Weights of a small transformer language model.
Size: width 192, 2 heads of 96 (1 for keys and values), MLP 512 SwiGLU, 6.08M parameters.
Architecture: RMSNorm before each block, rotary positions, no biases in attention or MLP, untied embeddings, normalized queries and keys.
Each number is 200 + 40 x the weight over its row's rms, rounded and kept within 0 to 999. Layers, rows and columns count from 0. The size before them is the row's rms in percent of the matrix's.

# layer 8 MLP down, 192x512, rms 0.0949, rows 0-108, columns 192-255
095,161,167,210,226,140,154,210,242,169,171,332,201,224,266,216,121,233,209,196,210,216,157,186,128,235,226,136,200,190,215,206,276,178,172,188,199,254,216,104,254,196,96,156,144,242,205,186,201,223,176,213,149,220,234,234,173,153,114,206,203,156,180,185,177
193,216,187,125,208,128,204,204,204,147,191,252,166,145,197,169,239,218,229,203,162,152,187,166,219,231,234,193,171,303,142,215,143,191,112,221,230,202,194,197,236,217,211,226,218,157,230,115,168,190,204,236,183,243,159,207,204,182,152,189,209,171,230,217,189
097,206,112,210,128,258,282,195,321,212,227,234,235,297,203,191,248,155,219,265,294,262,158,243,252,214,193,216,229,246,185,162,227,186,121,172,242,188,169,137,199,114,163,249,207,145,197,208,223,171,141,200,160,192,157,268,235,159,222,168,192,237,171,150,234
100,224,195,134,232,186,152,197,195,244,231,117,247,174,259,195,162,219,173,167,232,178,234,220,247,221,162,215,220,198,192,197,147,194,181,154,246,236,221,224,180,197,235,185,155,249,180,255,169,106,280,227,195,154,134,263,176,257,183,199,142,151,232,157,166
118,195,197,236,238,262,158,261,222,265,262,204,152,184,235,191,191,145,205,123,164,202,254,240,180,239,89,206,249,172,200,184,177,200,214,211,206,188,197,204,232,160,165,205,169,175,136,187,141,203,152,188,171,94,221,158,209,169,255,205,214,195,178,217,176
108,202,224,215,212,180,212,186,185,172,217,175,170,193,158,223,154,215,280,192,241,186,192,225,182,268,168,187,179,221,245,165,167,149,208,228,217,224,166,246,198,198,185,213,146,203,184,129,209,184,202,178,230,250,210,184,179,195,282,229,171,248,186,163,182
097,172,250,195,149,266,204,245,163,220,178,167,199,227,216,199,266,174,219,150,189,215,152,160,168,183,185,234,200,174,191,172,205,151,169,157,191,205,196,217,156,193,205,206,103,302,219,146,202,194,150,192,194,198,188,229,162,170,223,218,215,175,229,213,182
102,136,254,244,250,204,247,189,214,192,177,152,244,170,142,204,188,149,243,200,214,206,200,210,203,195,252,231,145,229,170,131,220,235,139,214,163,164,174,208,236,163,235,229,201,299,301,163,154,170,233,141,232,184,166,214,154,197,209,218,217,190,174,237,171
097,224,194,224,265,135,227,140,188,167,127,241,224,227,162,234,147,222,223,242,251,205,187,238,172,157,121,192,122,139,130,226,188,238,182,214,232,249,192,151,147,336,205,239,225,240,173,222,247,188,232,219,234,178,232,250,187,199,151,149,213,209,217,124,216
104,212,157,207,145,202,217,200,165,207,188,226,151,174,263,214,151,199,138,148,168,161,216,162,253,184,130,223,238,128,232,149,228,167,195,175,131,265,188,168,178,179,180,227,201,217,189,196,145,191,203,213,163,136,172,200,228,190,251,168,238,211,182,89,221
097,165,207,163,312,173,223,195,235,175,233,247,215,239,236,165,179,147,155,230,188,169,180,210,217,154,178,197,117,228,151,176,240,248,246,221,204,214,140,235,161,224,227,197,198,181,247,265,137,194,277,170,103,230,209,203,166,229,219,149,175,230,230,269,273
101,257,185,207,243,139,245,187,166,220,275,120,228,210,182,248,194,178,252,206,155,140,249,198,147,283,174,188,130,136,167,171,225,202,232,160,188,231,178,179,169,191,188,174,241,206,244,127,250,166,214,235,250,166,256,189,189,184,222,192,195,246,163,236,158
104,189,243,83,278,137,137,286,204,145,177,191,182,236,105,198,270,226,196,173,174,104,211,215,206,233,279,230,161,210,264,245,173,207,185,162,191,177,226,143,240,209,256,198,189,203,184,217,217,253,229,177,141,176,221,188,200,234,206,275,263,149,182,190,211
083,227,206,253,194,256,209,216,170,209,177,212,209,227,280,241,156,210,146,289,170,136,147,228,252,246,147,180,185,164,172,216,229,280,196,218,209,247,234,263,173,177,165,199,202,169,273,274,207,168,207,193,193,181,143,226,303,138,187,253,176,275,225,191,215
101,249,225,176,164,123,274,190,220,228,207,217,295,227,203,212,168,164,106,232,286,208,169,146,175,87,165,234,212,213,149,241,223,196,235,214,221,153,268,220,230,233,201,302,207,156,252,241,147,164,208,271,177,218,180,274,245,237,145,185,193,137,170,220,298
102,166,162,202,237,217,139,224,227,154,242,265,243,209,224,210,191,180,186,104,159,267,233,193,215,163,217,99,171,186,208,240,215,185,119,183,156,79,178,202,154,228,200,281,267,158,140,190,178,208,161,208,270,266,247,214,225,194,192,161,216,209,225,251,168
098,170,230,179,202,170,152,219,142,193,125,181,209,235,153,148,195,222,195,194,253,238,178,209,129,253,242,115,159,193,216,290,181,154,201,223,145,200,234,137,260,207,192,171,184,197,229,199,168,129,189,196,214,167,202,194,197,172,142,199,210,148,189,239,201
102,228,215,191,168,109,231,237,217,221,232,123,205,219,221,214,166,299,191,229,233,128,242,170,209,205,212,206,232,220,248,209,184,193,187,169,135,172,213,266,240,160,193,170,207,232,119,197,195,298,212,175,256,194,227,307,184,222,204,227,186,303,193,157,244
098,155,210,182,300,183,256,202,171,213,192,243,268,257,211,183,235,209,138,288,211,144,227,176,207,162,100,253,190,162,222,184,221,204,140,142,172,158,194,227,280,184,223,133,176,223,138,111,211,250,155,129,167,279,216,223,181,173,263,184,207,199,187,213,220
099,244,210,183,196,219,118,262,136,211,277,147,162,263,197,147,191,170,158,190,155,223,265,130,222,217,143,258,173,221,193,183,214,228,227,114,218,188,184,210,243,206,214,206,179,156,177,252,181,181,183,258,198,206,150,233,198,209,158,142,179,244,182,116,186
088,191,220,183,151,188,176,190,157,237,174,155,270,198,235,221,219,220,166,170,215,191,114,199,281,289,202,218,202,236,154,183,167,188,231,187,224,191,142,194,215,173,153,212,256,219,257,192,214,220,201,192,212,225,142,205,207,243,260,203,209,177,142,154,187
089,180,221,298,171,218,248,200,271,233,224,198,125,179,153,130,136,221,220,234,237,166,188,174,213,209,188,186,206,173,182,144,194,191,196,157,211,231,151,238,101,190,204,167,209,229,170,217,201,166,211,159,209,143,237,237,192,130,275,232,267,196,213,235,186
095,145,228,240,266,223,159,251,175,157,121,230,232,131,111,172,260,231,140,220,201,199,253,228,129,169,238,213,171,166,206,245,229,150,150,221,207,188,200,146,189,194,114,185,230,197,280,211,157,172,150,224,236,258,178,223,156,236,139,184,158,177,139,235,195
090,187,196,147,212,254,147,213,158,210,213,207,252,178,213,119,175,221,188,182,211,188,177,150,166,134,194,309,196,190,191,203,225,204,198,253,170,223,169,217,234,167,272,253,172,154,204,204,272,224,242,254,189,227,223,114,216,157,176,249,198,224,142,254,237
098,250,182,209,257,215,196,216,177,145,231,184,205,92,217,126,184,172,169,212,214,178,206,163,166,194,188,193,145,253,100,164,194,202,137,221,154,295,235,187,139,231,169,168,183,273,199,177,192,227,163,162,164,241,212,269,207,216,205,235,164,216,204,236,168
103,300,185,291,243,189,199,253,140,192,187,202,175,198,229,202,193,217,179,223,215,104,184,200,207,212,240,256,182,157,191,219,191,201,164,192,154,235,269,214,147,132,233,159,226,228,242,159,199,204,228,138,159,173,207,232,216,201,207,239,306,235,199,120,231
099,209,182,220,114,190,192,134,196,255,251,104,167,188,307,183,201,179,182,178,204,223,188,222,143,198,249,238,206,136,231,170,216,177,198,234,146,259,195,272,206,181,265,288,150,255,204,188,230,245,205,212,183,160,159,233,191,147,292,172,129,175,218,223,225
095,171,175,247,195,138,207,161,160,136,241,227,210,153,194,247,232,297,179,179,161,207,169,192,217,236,180,189,144,187,247,94,260,185,234,221,181,215,240,173,242,238,175,248,270,176,197,97,133,214,218,249,176,234,174,179,195,171,173,201,259,232,148,161,225
096,228,199,234,202,208,189,240,173,156,300,242,134,163,248,172,260,137,251,217,256,214,136,140,194,227,261,239,175,257,232,160,266,182,187,187,203,152,189,224,207,107,159,237,168,238,254,200,183,221,132,189,172,254,194,221,198,196,211,232,209,237,174,203,148
096,304,153,227,195,174,244,217,181,246,213,215,189,227,157,189,223,215,227,253,205,118,108,169,228,217,162,174,244,192,226,176,250,184,216,198,164,167,173,203,141,140,226,165,224,167,248,180,152,158,219,177,233,309,249,154,204,150,218,183,202,263,160,175,176
106,251,192,219,133,199,230,218,215,193,237,114,198,174,212,226,287,249,104,244,157,252,193,147,214,150,186,189,161,230,223,182,231,181,237,228,181,244,198,170,271,176,158,124,260,220,175,200,142,147,170,190,130,191,174,115,179,276,159,192,159,226,218,198,190
101,177,226,253,150,194,197,199,177,195,208,287,224,286,228,181,130,270,93,183,205,158,218,204,154,234,158,205,248,193,222,252,211,235,251,148,194,220,222,263,176,223,174,201,148,243,143,233,230,206,221,163,166,208,142,156,207,274,114,217,233,200,165,210,247
097,195,248,103,159,205,229,211,131,124,191,200,195,156,180,174,290,254,151,140,162,200,163,199,244,162,132,197,242,181,246,239,226,262,205,299,245,238,191,200,189,177,233,230,115,225,213,169,158,221,238,205,157,215,197,189,191,174,196,214,192,215,219,140,174
097,256,180,253,217,257,191,293,300,207,217,214,153,248,198,190,178,258,265,241,240,184,209,167,201,138,152,188,253,221,163,252,224,169,139,210,201,165,224,232,177,212,151,166,261,160,161,145,204,194,234,192,218,228,205,217,205,244,207,187,147,218,282,185,161
095,136,235,198,255,221,251,181,174,177,151,152,155,179,197,184,230,176,235,185,142,153,237,184,209,153,151,251,158,216,138,191,184,144,235,177,265,182,185,161,238,232,167,281,176,213,120,215,222,246,192,266,138,197,208,239,162,234,199,162,283,169,230,189,177
092,164,215,219,162,274,197,142,185,144,217,225,147,172,215,233,98,227,213,200,181,202,201,172,218,205,286,221,212,178,173,226,233,165,169,231,170,273,183,218,169,227,218,216,150,254,231,226,179,206,213,272,229,245,192,210,182,226,156,197,267,183,195,266,222
094,168,168,226,289,198,172,210,155,231,249,235,249,140,209,181,176,233,224,172,120,249,169,206,288,230,209,249,133,207,187,203,177,266,142,189,231,274,205,239,207,139,226,197,236,174,142,195,222,125,191,176,203,204,172,200,228,135,118,132,127,228,166,237,200
095,278,145,224,187,181,222,226,221,194,244,174,185,161,219,143,235,194,144,218,176,165,256,207,216,193,244,195,225,251,150,141,185,270,151,203,291,188,226,237,172,169,287,194,158,274,180,207,209,151,180,123,195,217,205,216,170,193,229,203,145,186,154,136,121
097,200,188,190,153,274,203,178,222,124,138,235,142,162,175,204,215,215,238,255,268,185,156,182,224,262,154,250,215,162,167,170,184,286,184,266,240,282,133,176,237,237,210,120,242,191,177,179,229,197,219,185,243,187,159,197,263,193,162,236,193,125,202,138,213
100,169,227,243,200,196,172,138,232,191,250,209,208,216,208,256,235,173,205,197,140,156,244,204,178,200,151,242,203,102,226,181,204,256,230,226,156,165,213,165,221,189,193,160,255,225,181,178,141,177,206,169,213,272,242,236,182,205,192,204,136,260,254,193,195
095,249,235,254,248,181,228,212,195,161,147,170,202,198,134,217,166,177,231,233,261,269,134,139,127,215,157,288,195,180,216,193,204,110,161,237,184,253,238,129,213,225,181,162,184,227,179,153,157,149,197,149,198,219,142,201,155,206,307,189,218,211,229,192,234
090,222,122,178,181,200,183,199,182,151,202,168,198,186,115,237,204,220,241,277,193,210,255,215,213,129,212,216,146,234,257,138,180,195,231,188,172,196,201,170,205,156,199,218,227,135,149,224,214,242,168,122,170,182,223,209,180,156,148,127,187,112,198,137,146
098,232,243,235,128,298,243,195,230,203,241,143,207,228,113,143,199,185,160,230,193,184,204,138,171,100,231,221,203,219,146,204,237,237,237,233,201,215,170,181,195,187,120,167,138,207,172,229,198,219,243,248,251,201,196,182,202,216,144,199,224,227,171,245,201
109,97,220,144,222,170,117,216,213,189,231,180,239,177,197,201,218,242,200,171,172,223,223,251,199,261,107,164,240,150,161,295,182,198,186,287,177,219,215,248,157,207,156,249,211,199,282,210,212,157,196,194,211,228,191,198,226,239,244,198,232,209,189,191,170
104,126,206,195,134,162,154,123,210,192,166,202,168,202,264,183,162,233,169,222,92,192,195,201,277,267,205,219,204,170,185,139,226,122,226,237,171,265,170,182,238,191,161,190,204,200,194,198,249,280,216,294,187,240,227,273,198,201,242,212,184,194,210,200,227
099,222,186,172,175,264,182,90,225,136,141,178,111,196,185,195,165,204,229,199,218,252,234,190,177,252,229,164,225,237,96,228,167,173,178,220,178,193,168,158,219,251,138,213,240,184,159,199,190,158,185,174,179,239,189,198,144,180,209,156,267,198,247,198,162
090,167,229,165,244,279,192,224,141,203,239,185,252,168,181,144,184,127,219,179,156,188,199,194,204,178,225,191,239,185,172,279,204,190,140,175,132,165,168,229,175,184,226,155,218,257,157,283,124,91,171,226,171,196,201,186,186,254,154,214,179,174,196,230,223
104,171,231,203,229,229,223,276,242,232,274,145,203,262,193,268,166,196,149,191,178,273,235,251,275,190,234,235,277,197,186,174,246,140,217,208,158,191,219,243,145,258,185,199,277,189,247,138,284,202,225,201,255,227,183,289,211,202,152,239,153,92,228,213,189
103,191,153,189,212,193,163,160,277,128,211,244,204,174,207,163,185,205,243,155,223,187,246,196,238,197,119,127,167,161,172,234,226,177,207,175,165,187,177,141,190,197,213,183,219,241,175,202,192,261,226,208,229,210,225,175,231,191,208,161,198,206,226,155,178
100,206,160,225,138,236,238,241,241,154,187,261,257,139,208,214,273,107,233,180,203,211,188,277,257,214,177,227,219,202,239,293,179,175,202,204,241,209,138,182,197,158,150,204,201,220,234,154,191,250,219,166,282,151,212,178,226,178,158,233,119,221,228,213,215
096,211,160,247,203,231,248,215,197,239,174,197,240,198,202,247,174,125,204,164,179,184,262,254,166,133,192,166,236,219,241,222,178,151,230,255,222,285,208,196,169,225,206,201,240,192,205,194,206,217,171,134,163,249,158,207,205,152,241,215,220,237,225,223,155
095,157,240,202,188,163,200,201,241,222,205,184,240,190,234,204,235,186,181,201,231,229,207,189,263,152,251,219,214,214,201,190,223,193,148,210,172,148,228,197,233,267,207,195,252,178,244,201,153,228,205,234,198,164,179,140,256,222,224,165,214,241,198,219,215
097,203,209,184,192,177,186,164,192,163,238,174,188,170,136,250,262,197,252,207,222,176,173,316,126,216,130,156,99,171,156,217,217,154,200,270,201,176,228,203,185,216,274,247,187,156,197,179,203,173,214,109,239,162,194,184,225,252,208,171,169,81,221,148,199
101,223,249,238,174,205,207,178,233,181,210,176,206,156,134,174,174,231,218,201,154,239,182,154,218,360,195,130,206,207,199,199,158,277,210,180,200,141,216,146,250,185,131,181,239,185,144,197,252,261,211,240,241,167,144,233,151,205,136,161,235,187,143,232,192
096,184,159,255,253,150,229,199,218,231,203,142,233,182,214,241,153,169,181,255,239,208,154,275,131,203,273,246,123,213,217,241,211,212,114,179,232,244,265,308,231,204,238,148,291,213,247,183,175,193,282,194,184,188,195,181,200,186,317,173,207,154,199,258,228
092,260,230,179,200,195,214,271,229,191,227,225,175,156,224,179,213,190,162,161,201,209,239,171,223,215,186,214,231,183,178,186,153,173,208,181,258,201,209,138,240,188,192,217,180,219,189,167,162,194,134,209,177,190,168,162,205,143,204,247,219,229,194,120,151
086,111,223,191,232,223,298,99,184,218,127,143,169,170,213,232,185,186,230,171,210,160,189,238,159,221,212,121,201,192,211,231,201,181,172,164,105,191,264,224,226,196,198,157,213,204,171,213,184,299,98,165,198,229,142,193,209,238,136,242,212,170,242,190,191
091,185,181,293,204,141,174,177,131,281,133,210,268,274,220,210,240,178,239,245,214,168,263,128,264,142,186,212,215,141,234,203,216,236,231,222,222,188,201,148,211,233,136,187,222,151,149,207,153,140,164,163,180,173,198,157,157,309,126,193,242,189,210,211,196
100,105,206,198,159,187,247,115,247,157,216,227,238,210,251,209,204,220,189,239,256,200,230,202,163,136,224,171,179,214,107,179,147,184,214,242,205,180,160,166,272,189,183,278,176,268,271,236,194,233,178,206,236,195,203,134,235,256,175,182,206,191,186,214,185
089,119,220,195,228,177,213,131,223,179,177,233,231,224,165,197,200,230,199,215,244,250,297,199,210,218,169,215,173,174,172,153,165,177,166,229,233,226,241,220,188,191,239,172,213,126,251,264,161,263,200,180,210,262,207,201,185,288,196,222,184,222,171,170,129
166,164,131,155,217,242,157,237,220,166,132,244,173,241,212,202,226,217,168,193,123,186,170,291,222,153,196,233,231,218,233,280,240,208,174,211,162,224,135,218,173,204,296,202,170,168,169,192,91,162,221,186,145,274,182,170,118,199,156,193,166,105,250,223,317
095,180,200,139,171,251,244,121,241,153,213,184,181,126,174,170,222,287,198,226,303,178,163,184,237,256,184,217,214,187,201,237,208,185,91,115,190,162,110,185,121,208,178,246,153,212,193,187,181,231,113,258,241,224,201,303,205,271,157,209,147,205,162,202,155
098,231,229,199,157,104,228,184,166,267,102,256,218,182,120,192,188,172,175,193,179,180,171,168,271,199,213,291,223,179,146,192,198,227,186,208,193,243,210,203,150,239,133,181,190,233,158,213,207,197,115,157,247,205,164,160,186,199,181,210,286,279,199,241,208
096,246,170,199,172,154,300,250,157,240,269,139,261,134,184,245,254,198,292,211,166,194,213,176,208,237,136,220,178,203,146,219,224,200,290,73,160,164,166,250,218,127,246,223,153,230,164,167,234,180,214,143,208,154,183,185,147,232,211,157,256,219,184,284,201
093,250,203,188,208,224,230,112,267,138,211,291,198,182,222,254,234,261,137,195,255,240,138,207,216,226,221,163,186,195,234,208,171,210,131,268,154,193,200,279,161,222,259,238,160,152,252,161,160,188,252,236,195,169,240,141,191,183,190,138,141,205,240,245,229
091,160,260,161,215,201,203,214,222,222,185,163,156,191,200,237,230,264,256,219,187,202,271,176,178,199,133,198,143,173,203,143,122,243,146,210,227,160,286,164,166,198,210,128,211,193,252,179,253,170,134,239,158,192,197,200,183,239,159,207,249,177,136,217,164
105,222,216,159,242,224,215,208,202,236,107,192,209,213,130,161,245,188,183,207,229,196,235,178,221,183,190,206,197,199,194,260,238,216,274,178,229,211,212,197,221,225,217,221,161,190,214,207,172,152,166,187,181,178,270,164,216,285,185,175,185,232,138,242,88
092,125,238,228,192,214,197,190,240,208,161,174,202,179,215,215,149,230,224,198,247,152,279,203,148,267,230,273,223,218,175,277,217,71,179,209,135,242,249,232,185,241,179,176,224,141,239,131,147,219,195,174,192,258,207,196,241,360,173,207,198,150,232,143,220
101,181,254,176,262,267,232,227,253,249,247,157,242,233,221,224,177,279,200,177,176,173,225,201,206,164,134,260,141,224,224,137,220,154,168,257,126,247,261,243,185,275,235,149,186,225,196,227,95,141,169,238,201,207,194,114,195,251,216,199,179,168,258,247,233
100,155,168,215,233,133,199,207,184,205,222,159,164,247,217,137,212,201,151,126,193,189,202,238,129,174,280,235,171,223,192,179,238,172,147,226,95,226,275,217,233,230,237,229,106,174,126,240,163,262,181,168,179,225,266,162,163,178,249,208,186,176,153,181,200
105,147,109,266,166,214,249,255,182,235,186,283,187,152,235,238,170,222,197,240,178,211,137,198,183,105,187,168,240,184,158,221,292,208,186,243,243,185,78,158,187,214,217,194,241,260,194,180,214,229,167,314,214,202,210,167,267,245,240,241,122,220,177,239,194
094,181,200,163,168,179,210,188,235,253,173,154,194,127,183,205,231,205,193,195,162,220,247,193,189,179,201,194,283,209,190,205,229,173,175,244,222,184,217,191,199,233,158,216,174,178,173,137,256,204,185,224,195,83,138,177,188,195,184,182,238,219,193,239,254
101,153,201,166,210,255,220,179,229,165,206,197,166,271,179,193,264,171,178,236,115,205,221,200,227,216,149,149,188,143,199,200,186,221,195,200,173,172,217,217,205,206,153,112,202,202,174,201,204,179,180,145,209,180,147,176,176,262,220,226,142,193,184,165,200
104,235,187,288,217,215,266,208,170,206,221,150,146,222,221,149,194,144,209,177,232,231,230,178,204,196,182,204,211,130,231,176,208,159,164,230,167,312,192,176,231,223,105,241,233,286,121,248,247,235,215,239,279,218,205,197,164,209,190,271,175,239,248,219,159
091,174,170,220,184,261,271,130,205,192,153,174,137,172,193,210,197,208,227,235,177,160,252,229,139,262,168,116,129,168,210,116,211,120,228,185,160,226,135,205,198,145,213,235,203,216,143,200,180,159,167,201,213,269,190,265,225,172,224,212,202,197,148,180,214
091,209,223,207,133,208,237,180,202,169,198,139,190,192,194,178,119,175,202,186,160,152,210,174,143,149,204,116,181,243,229,173,245,235,168,194,186,223,191,234,254,116,246,156,173,175,230,239,204,162,110,194,162,216,248,205,176,149,117,172,196,152,252,214,192
104,186,204,223,236,166,173,256,162,238,203,257,211,204,217,134,197,193,241,210,208,229,157,223,183,147,248,263,233,198,187,217,153,183,211,231,219,145,177,176,225,181,159,220,249,250,248,231,211,198,253,159,152,190,171,182,191,214,204,314,180,161,224,214,143
094,161,145,197,218,201,162,225,231,241,182,100,205,183,234,198,188,214,189,178,234,237,217,160,169,202,165,234,190,242,198,210,177,166,157,117,256,123,196,191,227,137,161,198,250,258,305,271,206,248,151,159,296,262,203,176,172,229,235,160,159,173,174,160,179
099,259,203,228,160,177,202,178,185,231,278,228,112,233,160,171,215,216,219,209,178,200,198,206,114,156,228,188,224,235,204,196,145,195,302,268,274,155,172,163,226,76,217,239,249,195,177,211,252,162,235,225,124,155,192,167,167,233,242,172,230,199,202,194,182
097,157,265,145,225,232,166,194,166,176,189,225,207,228,246,157,150,205,174,179,184,157,205,189,190,242,175,208,248,200,156,234,248,200,152,284,166,189,202,207,223,219,246,166,72,139,284,160,171,202,210,193,220,181,240,218,259,128,238,262,237,201,158,191,247
100,151,170,250,284,200,202,262,240,221,219,161,236,215,196,189,128,180,216,238,148,179,166,180,277,146,208,190,156,168,174,140,249,295,173,238,199,256,199,202,140,168,253,174,244,214,155,205,205,214,224,242,233,235,209,175,197,130,213,174,232,242,152,250,246
116,254,180,185,183,175,107,220,162,194,227,203,216,233,260,170,200,170,145,157,189,199,184,208,119,231,198,196,257,224,228,143,276,191,202,245,122,251,241,149,222,161,220,133,167,223,186,268,244,192,204,203,209,227,227,165,207,128,209,169,280,187,215,287,204
091,173,138,235,206,172,282,171,181,186,231,144,175,171,166,231,200,177,211,250,137,233,203,182,204,173,198,183,110,160,192,230,185,138,181,243,216,244,206,236,214,209,212,191,233,207,203,172,259,254,143,195,185,159,229,223,166,109,191,115,284,227,225,188,181
107,235,243,176,196,232,155,236,172,217,166,175,189,134,245,238,189,210,152,199,172,192,248,175,204,229,209,233,190,178,159,183,190,182,219,220,175,196,289,251,192,214,153,231,201,267,222,224,206,229,250,243,157,203,174,281,253,196,173,247,245,178,264,217,228
099,134,160,184,229,202,289,186,182,177,197,179,118,195,216,137,200,204,185,275,198,170,201,196,136,210,160,189,127,257,261,150,162,116,208,202,180,150,185,199,117,177,217,244,174,208,207,180,231,263,116,233,264,211,198,223,215,185,252,177,115,178,170,203,189
100,206,198,192,183,117,159,217,166,199,216,248,201,206,159,268,217,188,173,195,153,225,163,204,201,195,128,186,206,173,164,216,244,213,185,151,206,234,227,151,105,162,238,148,195,210,127,223,199,235,290,218,101,193,223,206,170,200,203,184,210,278,201,223,254
101,126,190,161,206,280,209,225,256,178,219,249,234,138,213,244,102,215,191,210,208,163,263,271,260,194,240,212,241,138,208,188,242,261,162,236,171,248,182,230,210,186,123,188,179,190,185,238,153,130,194,204,203,254,175,247,201,255,225,160,144,171,273,204,200
100,198,239,205,258,209,248,299,123,233,249,203,236,172,217,146,144,151,220,153,194,175,158,147,232,186,207,163,242,235,231,184,246,201,177,225,145,141,261,166,197,156,200,214,235,148,125,190,238,123,138,214,222,247,215,231,203,200,204,200,233,190,167,173,182
092,180,173,217,200,203,157,201,209,253,139,225,180,178,233,189,173,208,180,206,267,214,169,212,232,205,234,295,222,157,224,177,212,164,216,238,274,223,138,161,186,111,188,232,192,170,188,228,231,189,192,171,212,253,217,141,173,213,254,226,187,183,240,143,195
098,129,160,207,203,289,212,211,168,237,142,166,150,182,216,183,214,157,200,238,234,223,206,201,195,221,147,174,176,208,156,172,219,200,201,227,205,184,186,287,229,207,254,184,265,195,199,182,259,194,203,168,173,257,231,239,182,158,192,223,195,153,220,198,193
101,216,230,192,132,113,207,181,172,202,235,183,206,165,230,240,205,180,246,207,201,219,208,164,175,290,164,195,160,173,242,260,150,277,195,190,222,198,176,233,229,157,228,173,119,221,185,206,222,202,209,170,220,198,186,243,194,279,262,154,238,201,287,195,227
178,178,210,167,228,138,225,196,245,194,200,215,215,184,190,137,207,162,182,189,156,220,192,178,225,181,219,176,170,240,234,102,239,180,233,145,185,180,259,219,263,183,164,232,250,253,173,203,248,197,187,200,172,108,218,214,337,181,195,151,165,221,204,164,118
097,218,170,247,224,230,202,210,124,244,164,161,195,224,216,202,329,213,217,255,199,222,202,89,167,154,171,193,141,134,186,159,171,141,151,199,172,251,171,270,248,187,148,237,214,218,261,176,238,247,195,221,201,216,169,194,129,269,255,259,213,193,187,156,135
090,167,162,213,167,221,231,197,197,270,238,148,223,151,188,222,222,229,251,180,248,207,214,157,229,247,192,164,161,189,187,190,171,137,240,225,216,202,152,223,200,174,245,146,237,224,262,148,216,204,173,192,162,194,237,145,154,209,265,122,151,119,152,264,179
095,232,265,254,156,185,198,222,217,170,159,237,200,246,199,247,152,198,204,171,138,189,192,236,218,122,158,148,204,234,192,153,136,190,269,244,151,175,262,195,182,185,225,215,224,193,256,322,248,180,130,167,162,205,155,199,161,238,177,269,223,224,264,172,198
101,269,169,240,176,253,215,208,242,243,163,180,252,184,136,160,186,290,200,213,274,189,142,140,192,166,250,261,295,182,224,190,262,211,155,142,230,271,196,103,183,270,207,167,237,195,187,155,283,206,201,182,245,126,163,266,181,215,210,176,240,233,247,104,201
103,167,241,203,173,284,209,218,200,256,119,234,196,189,141,180,164,215,220,251,200,176,191,200,220,208,145,206,164,196,213,150,171,200,205,214,197,190,172,118,203,141,229,261,177,140,181,192,137,158,245,207,230,163,211,188,211,156,157,155,190,187,276,146,149
096,184,160,192,166,166,219,197,182,214,160,165,165,262,187,158,209,252,172,195,209,274,244,264,193,167,152,167,288,273,146,186,208,195,143,226,197,245,139,270,219,188,214,156,255,206,224,197,198,260,78,216,142,217,151,144,253,280,187,229,195,240,250,126,164
104,232,166,208,185,172,258,229,162,224,288,179,164,241,167,131,222,265,207,224,176,157,203,165,222,200,243,250,221,192,222,171,193,177,138,208,213,145,114,161,291,159,227,251,235,242,232,205,144,153,253,219,217,179,192,212,210,179,202,210,227,228,165,197,134
094,202,220,250,205,213,211,171,180,258,170,205,151,214,187,244,121,238,164,246,275,195,120,233,235,217,217,177,203,206,146,230,160,173,215,279,184,187,218,182,216,252,152,240,170,208,195,256,146,213,164,169,196,229,141,230,194,218,171,207,254,142,227,206,237
104,242,228,181,180,196,169,176,196,156,176,255,206,117,143,188,256,227,240,206,217,175,180,132,203,149,238,165,168,170,189,203,175,158,205,212,234,153,312,144,196,230,226,202,210,305,180,192,167,203,238,165,166,255,149,248,197,249,249,239,220,250,161,167,141
161,192,159,227,203,232,245,165,226,166,168,138,231,187,143,211,190,211,268,259,207,184,133,239,228,203,307,250,187,189,118,230,132,251,165,211,230,211,183,199,184,211,148,177,127,221,288,155,184,147,228,222,156,238,168,223,159,235,197,193,244,247,251,147,261
093,153,138,193,176,175,143,220,167,183,228,215,217,190,215,184,104,165,304,208,111,184,270,168,210,195,147,205,263,110,202,192,281,195,251,210,176,227,166,143,247,220,193,130,184,182,164,262,234,225,182,223,162,221,253,192,168,213,236,243,169,235,182,205,154
092,158,215,147,147,174,192,220,260,235,182,171,203,155,175,154,270,202,145,211,257,248,214,118,186,298,206,262,125,184,165,206,155,219,221,184,130,152,158,188,190,182,195,290,194,256,210,211,202,159,194,169,242,216,185,272,216,226,156,118,217,246,168,231,220
108,174,233,220,213,151,243,106,223,191,163,173,200,197,165,234,203,210,161,219,235,182,174,190,205,214,206,178,212,253,178,193,202,149,278,145,161,151,210,195,162,223,180,307,177,228,218,190,203,209,216,166,180,258,155,146,199,259,209,220,217,214,210,165,181
099,243,187,95,178,177,167,251,193,145,279,208,218,171,209,174,282,172,183,178,222,254,159,210,169,249,255,191,130,250,187,125,214,276,244,175,238,199,210,180,200,181,167,226,203,223,173,232,216,201,141,161,208,206,158,145,196,120,212,193,174,178,155,186,239
097,170,198,159,197,208,218,260,178,232,267,208,107,268,266,284,180,142,147,220,198,209,152,218,230,217,158,230,199,174,149,199,255,165,213,239,208,159,162,129,139,261,213,240,184,257,195,224,218,222,200,174,207,171,183,233,186,236,210,205,144,193,207,236,221
097,158,159,232,196,138,158,227,82,198,265,212,209,195,174,207,153,215,142,184,226,233,223,219,250,160,228,150,160,185,230,226,222,194,233,199,218,168,191,208,230,217,220,206,237,124,244,275,123,142,249,172,167,249,181,166,203,115,219,224,82,222,186,128,235
099,212,215,172,229,206,119,211,119,252,225,184,241,218,168,206,156,188,153,172,205,293,160,208,222,183,127,170,263,230,182,259,168,177,230,167,206,242,225,246,212,225,268,200,176,132,217,176,190,94,241,240,150,255,143,153,238,210,212,239,228,223,197,217,191